config.toml
n_head = 2
activation = "geglu"
norm = "rmsnorm"
norm_place = "pre"
attn_scale = 0.0884
bias = "none"
init_std_qkv = 0.0358
init_std_down = 0.0513
lr_mult_up = 1.09
lr_head = 0.0125
warmup_steps = 200
final_lr_fraction = 0.02
batch_tokens = 262144
train_tokens = 580700000
Each number is 500 + 25 x the weight over its row's rms, rounded and kept within 0 to 999. Layers, rows and columns count from 0. Numbers have three digits each. The size before them is the row's rms in percent of the matrix's.

# layer 17 attention value, 256x256, rms 0.0359, rows 1-50, columns 0-63
097:499493519493488508495479473482510425527508498486512496468510527536457527485510521502520527490546543496512523504503494517534519525456504488501514471482533449513485499461501490472477462510489495
101:507473503502485487534483470493513551546536469501513507492529516497503558466492529498459536486464517495503529529518479474493488503511492505503493493516474493454509565490489488500505477521551463
100:469538493452500496521487476519489542459494470498522513478464504520490477472485511474470495512504511518499518492516500501550506509487500546493531501498485520503487484507526512486474548491512498
099:523502461479514500514514517503548458473499484480454506498536523483473478504503472489471451474543526501512541502468509514485481512507474491515521495536459475520569487501511503479484491488467468
097:478504473541477517471517476546506519475492523459517495505472475470508489512504574489482492507468515522529506497539463494547452504459498531503485497500521479506485491478500502483517501491564463
090:511547495488500504478492484490497507516528515500490507536518515515459504498535501533507498481506499482427474492524453512518478486527526487497501482586502486505482499488531514499521532505441474
103:476520509510546483499513520480479484478468453483521511515488480484477504502460504507511468450511480539495506487493514450479505503509544488478493519536515477479533472528490526410476451538455497
096:483484490493460533508484502452474484502482508474509532545508466497499493498474469545504526468451475507476508517538483501459538474514511490479483495492538512478480531506514499488503513446544514
102:441519526501514480559538456486536507528511510499490520484552489468483514536515486498546500513540513548468500491461503487494502526477535456469522571489533484486514489506524545500512501538476507
094:488510476476504491538520504513490519500493482515444498517466538511499506508505547461471467531480489454518502504436500480496477461536490593489483492444495496494485523511525474481500519522516462
098:506483488503490458486487484547475506500516478521492435491519501528489470500553532469485509447508503457484534496463471507500510479533507500515488469531470507472511472545480484535515494516485527
094:472527500497481507486509483550488494497485538477508505548510509518487492475533542474493455495521495482474495491510501519504508545499476521495502465483478500514508476494492463493547470511534481
095:502501455495531493501498544495484505483443550500471540521526498525475497507499489493523490509460546485480472488552457449487523462475517546520520511461468472494542500494489493496511483512470526
096:472546529498485432493493469492474473502492550511560483528498525568509484524479567538465456500481481436491520552468496531504492526493482495524521512490484523484571509497515506490492535521555471
092:495463503516484516483502504470498465524475539517510473490541459498481528575505480514502520477521474515487524541509506510532523489524486473562496548503501500481499527512465485542522495506486514
088:489488503473533473488489486520527457521538552470485517484537493476483477516515521496486473498491488473456527498528491476560460491502524496489486541486535515480458506503500488451503500477500533
093:473462546508497524502475505473501509479475508499515496478548503519492487508508490507507498492501528491515499516511571501448470472486534488508506489506503504488500509503479525491445480494505496
102:463492568528494509523526527481477495450457481499513491457523524489537474535511521479473503501491532529548499512506452482515484508501474513493475496506497505464510481503484524490466533533483511
097:539503510527514538507535505522482490503520484517466467484499487461517508463517527521559489454491502511507551506506523508481470510467482493487507525500487505506497497529467509509486500516551517
102:520482511512505519515487521526497508503515539487522476513502481516477476506496481492478472508564505450466498513516514493537534495504460547547535503490509509483529508475500516545471527514469489
089:467509494483480513479494486501464535502493503539494551527502507469426498529525499483492487496476484484494481526544503488510469506522492531534469507486520484502479493508529489520529477457471492
095:508517510451492489533507525484523514501461494540502470467480509518523517496521504477501478533500495541461443488490524469503477457523498498517460486553507518506498487447484514492532519515500458
092:538512511480444506520473495530494558514522520471520510492496459454502529453509535509466505488538465485536480540474517467484455499480466480492468484504512474543494473456471499500473492492506492
097:507490500531520470515493506528464494505465499531492519543426486541482493478564484514480530470517469488503459475540509534500505500475550525478503495572496522487484511528548494515516521533518502
088:482517492475517485546464478497493516504475500468540435477485474460516490510538510482519562524566486554504453520528471542515512491508471516539522483475471517513530508447503488508466524490452515
090:486518458479517512473526511517470523484503492484494559531497486496473474517525547533481543496514568482551488464501509476493513504483531495523531462475529503477505494476548483509517463508494504
099:499501505471491485513534514512499493462490486525508512508473529527485526513474540501488525551442469457483470511501511503511466493522487508485466498499479486497455494475517467476516518506511488
104:491522509499486516550495450486502515476537515493480505523468515541513501476479499484483462501497461515507488485549503498516515498512501527524497486545462473463471487539543475477513473510512496
098:513518516511523481464491509489513511500504530477488496465546460510534478517533480513475472459520534507450533531500542499471485503551465479501460483523459470539523533491474519471479515504488467
099:543540515522524470495491505493514473512525479455492509480485533491495487495522507532560534521552465521525457450492482513520511454482525502518462429490519449509460470507523471499499524523473492
094:504506455467541531484509524452509540495520463499487470489552486495495539494452476494531504504470485491489523516488470526505491512478506509454481474522479528524519499516501429459492500549514538
094:541533520462536505491518483513504507481462479541522514511484499492492488466498502484459508502479519510520455497488474501501513500478488490538523459513474500517525487478516498492480508486514520
090:534491479491523449494461463492524469538471498496489518512498514491462530487467462523531525523501464481493515493533547504491474522515505506495506525478494535479501473491499444460509479543536507
092:480493526515480486531543511512461488509495487497528517467523504543504509464520550486529523507547511484507465478469500510522527517473476472511500470525518485472488425510527494524515536511460532
091:504494510502490552524510511529503537494498560520501513540483509491498507483505486521520454532515529467523478482465568458462531474468491477499527514466471545503486566517523499486455528467487484
103:492510453430485535480498475492542477532506479519449509559455505533459501481513445475477500463517468478525468501532496535510499476517520473497504469504496505503466495513505479480523520530504484
092:521506573519476506509530531521535542502451493512497498541463494543518491489500512470490504476498505535476485460499494527524527530462492536521529451502519501530502506519491499450505514484552503
092:523485520545507481526509519514491470545475547500490490492478495514463501546511469478512512488519505514488479442512460501494487499501508499504486529498486520498480416537473524450491513541461528
095:483516491507506498472493502478520500525504507514502520470471526506491471518514493503498523546492488520519517488501491537510475555475505459546511537478511493469486507522472485450519550534517496
101:489489483460515482505492492532558506497496477515456497510474479507507496434516528552516478494510492499495520501516505517487508421530512499518487496509495456526516493476478503495531536547498498
091:502505501505503503526473485488513473494505522480493481477481523497480507535533503485526469509526534450516488495459505551528489508509507512536500485567477520515481459522479517483512510510512500
108:452522472527467454506508478480513529520513473537490491503487508465504530472500478524478500502519478538487486561507510517512542496488508456517449481522449471511538472464466517489497488512476511
098:474513473494513493444545485502482498492519483502472529482539521464509526548524489570462463475502491487495504478470472493484484535549464501492515517517480459486499484539487520502487486474548552
090:523490500482492531493487440414516472484470482509466547538528516501525498487504501469495521511508474558530535513511459505481449522477547530486475498513563505500500488514422497500522489531487513
098:476497512497475492449520505455495506498485510511486498525484519508511552495462532514511537501536478524517469486481507521456459494509496508521548503508504506479527484511479494479536463541504487
088:501441501494490475522474500515522498555482553515480513498504490490502508542472514527463482485514490503507492528469460542509517468512441508452536530504503514465489485507498483520510542459507492
103:529502480499498479530482510471512487536432499488517511521507511461477467505483489481512514491515490527474475520515526482504539496489523511514498517467487503497507522538492513525491471543539514
102:511470494490484470464477505530536497494527461535496510518508488495477492514543493484501481497502467498464464545514490460470484433494524494483466509550549485513538513481482485485516491497478499
102:514554514498472498480515518476491508452545529464511449488522515498493470495498510511484469503487494521529505505510480522480469522529540546492510476514488531530477513506501500496474493506527488
092:493508495553486494477503531510482538515493485525514482503495510497480503500470513460489479516505463515503516518476493516505507528492468545530491529471489538504487452469527495536513518531527503
# layer 17 attention output (transposed), 256x256, rms 0.0445, rows 1-50, columns 0-63
100:503522484502519506513512528509491515483500518522498504507444500492521473508511519507454454500479522477471472456530484462529470497495499535480497511472456511515469495502482520506500491481501437
102:490512531466494477514521517485487479514480479560547517518482513500492521529546490509542554435531500539542486482459478484520475540492507500495498466510477467491476484527452528489491457505498497
097:515498513525503478487516537471490496499502521454515456505484515493495511482504517498532468452482530514478519473525501449499524454483461520504491512529501529490498507551518520528498538514493500
098:438495488512503503500477481467521531509525538480502460479484451503503533503507463544477538513511470476423494465436503492492470508501519494481518526524519484497443468486528501521496498486505442
101:507487489517472501509506518519529480515521516488477492480486498489488513449493503460501487486537503481584523478531494451478510542550503495515492501534498479514535549467480504535545568474497504
094:565481434478483445520536515545483531525515473511493520537517534461491499507517488465479518461551471469485501478511464493482525484521535484498481534512471500495489516502486556455495506506471503
103:496481548528495515489486477495509514545555495484489483499500523492493487485484482511455542516513534532517480491544468510525537472512515490495489508501517520524463505496552552542520466560492500
102:495503479500514460470489486492521482524443492515523507488502506452476510470505495432545509488506486475490498488532473492468530473491482468518435483539444477527511471535509480462520497511471509
104:477479528546474532517495438497484480494521530517501477468528510518524471553497527510528513488511556505529506493448513495475448524512539483523457506512507474531529510520474516492506506525478450
100:524476501497506476529495495440492464480499512501513538498525524507473465488474483519462463500495464529502510514506507486521496484462484533491460496497515464489515480557510493504529472524502548
103:511502462471525486531477495490480552527524512454480481498545525501520513511494490502492510476511449493459505505503489541510502518526493530485511510498488515494510496516459518456576460519498515
099:530444497504522492523496519481489476507523496536455500495484505483508525486540526539512482484520530509467509489529515511487519514509439505521474497497462524523505523482436526474466530525525514
096:508473532469532490484504476531500497500483528469499506486452506491534456488487531509527524500507468508512486488502497493493497512497488538494469492509522522495526478495560476458490492505485521
099:489505514499509493441549477490508514514528454512478461523494543535505484474497477545448481524510496495488484478519520500510486523544521468488538513521500547531481490552510502497503505477486526
099:507500443501462495484492479509490499554482469462499521474504526529531485518513505505495538503491495493448499516454485495497473466459531520472481473532524495502468507498489482475541513483517525
093:496508491507533493517546474520534523465491477519500505479493524465535528518524470507475480529534460498521530530531467458485496463529521514523505498528501523523516519521492474545473493535515479
098:512517516455513492493518516465511451566500496489472529494507478492481486481517506456510499475472499543488513489478472566491499479475522506540498489478510497507475485536499490482546503479451454
102:477516487508510501491501496451505491465471468514533494458508514525447500485470473503533514481504511530512471462493539468487511511522499504512520517503524494489462531494514506501507464456495476
100:449473507539501474512556512467495513499547521509472459478489483471527503491525485487519482479520511484497532474464503533467492531481493518483508492460480529516487466473457514492461537512520443
102:486458484509462497476497529541517545530491526514465504508518503561499498551525535527482502506508487500469491532489513506511563465482495460491490491477515582487532512505552508462491498492498524
094:540531532510541494456499450534508526506461468486531510481496518480503524496450484517467515481511497481471529559489512497514538531502549510486480528532499520550523581504494480459510472485498501
096:481474486548478545468462505495433509503488475491498513463507511497456482490475512513512522480461505538519509510511482452478511510509516468480533515451510525478480532502438524510512478516484479
094:480459493526497496482471482487488479534482481502532534500476530503469518478465544498510513481493457522491499511494498551480491487490482493457493488475479513534494481497469468526519509522477521
099:509485508509516489529518521450494495497482510503500477487514492492498494530493457502465478503548529479505458528537531514506477433478508512511530510523479523497497501550465512496493537534487479
095:538464461508491492531494461534490493479477500433489496547506495562506485496525555494479532509509452535506520558502526478478509414485478496477513553499511526493480516474518502517513504475496506
095:499477522482478506478524540461478541476442483477521515510487472526458492512538473507516505497502505488516498475514477532468503494510486548510494503498465481554490506475510492488478486509496476
104:445477503473492474454514477485528477522513554539478525535516513475495488484501502468512503491518540495531450504541495503436489494506509514513526515487515501445516523481483487481472509501505520
104:489491510469518511504491530515483482501503535479482483480479488547533490522486482548473506483486566477475533532541476480516495492497496466463515491491497478490508509562504470515506515527509510
101:479499447493522496487481467505528486535492482521484516465527477520495546466506494451509441494482470493496505524457508546498479466542516420535489474490482499509482487498511525501500491515527516
103:476490502520491503510482477451484485476534519467490519495503470532495455510486451462506504516499510453498492468532504464457532491487503494484471556517458544514481517467532519499504488529512498
097:502510506517522506495520509525457517514502487490476511532516477433551494540514471542525513513505474490494509491505444467476496525504495474534529506554477507513478544442490515529478486532533541
097:527472503505495531522499526504468524487522501473529509512473463477532499492524526524475503518523474531489463477547481521428485531454528491507512495477524487514473513497485532501504484517487492
098:498511506496521499508491457476514547495517499469492502523508498516466454483560508510504492540472510519515517496502478511473546508551460504474502554498490505472460516521508469489443506512500471
095:514483550475449525511533466431497501497508509523492531469474498512508477509500536509491533456486491472489527517517518513501480482456479460529506501468542548488486488491510452537512519524483492
092:466467491498533493538525479511503550469475504548541476474466526493495481471492510467504452520495504513540516469490544474516524471489528543535493471467543481521456542501485475510513502494491491
104:490491530488509480505489486506510501482487489536543499531507503492453500493522517487470518459497460474509497482497482484505496502508501489493476488485498513474538509479518470503538540517517472
094:500495524461515497490511561458519533501548476505473471511523521500461500498532507459569495502535547542477489498509490505527510466441477494496480507482459514458508484536505465499486556544481484
091:531477525488475563509497512483502521489551513477430490486512510523503498519460495507498503519535494471523506500481553507498492486497452512502469473506535566490498479474515485492443525497535503
098:503543514507448528444498562487517521493503536466495525542518480482508488497480473479503502515482518508506506504462551507523489510437448525498545495517482505490506548520488488527483526510500498
105:497503461477523463485491457507472452493532475489535498536492495493515509511466505484515475510423486507491480527526490474456509506504508464518488533485520508493425479458485503525516526469527472
094:498531477528520511507522506489481471490464492475487515496524517526442488497488543529473517514480467486465525515498502485506510462466496553493508557508511521526506531495502497545534529500504506
108:543535534503529496523475501522514520494505506514525514453511524509498483528458493528474550497499482511460497466467541520513436494549496518492523476427493509538466513484488500509526483549501522
096:486472500473502447486531523479485523490494454476502473456510485474516496468491496503493487465504482493519516511508456519510477477499520467466468475529494508490505496516496578471510492504482543
096:471520497514489513508436476514505536498489504490490474495527519461475491520489493504521524503473508499539485493520484533467490492495503506548480503519460532518482472479473525521521510515515482
097:491535502557502514526509505495448505551471524508467488501513523487496522493515479540486480464507519519507467518479499518470449532481475514491506508474501514506465480487480514530533498485468446
089:502456487495474498488503490484511503482451474519522475509494529514486541514491533533476509536503522511473477498492517469518454514496502492529521512489463480502512476516536489547494506502537534
106:484499524500525492500466503463471485530527488498512475488491536477527466484538503529504473478536498465487502475540509522514476481477475495496519477491498503547487444527469478483481475527512520
102:489504517459506519488496526509531481522504502547512529528499521514484479529491486535448466467502510492487468492522495517510528525545504528524527475503486479490540483501489499449488471512497457
103:454459491533505465527528494518509520528477494493460510486460513512487512514468482507510533422486466530464448507486474457535481535525527446499509478493511498510511517476509510500484490485519505
098:544476524506473530510477509522479495532516498506469474484489512533501537511501455518486512489530488513500516510505548497471508492523488523444499513528468531574514479491486507499481499490478496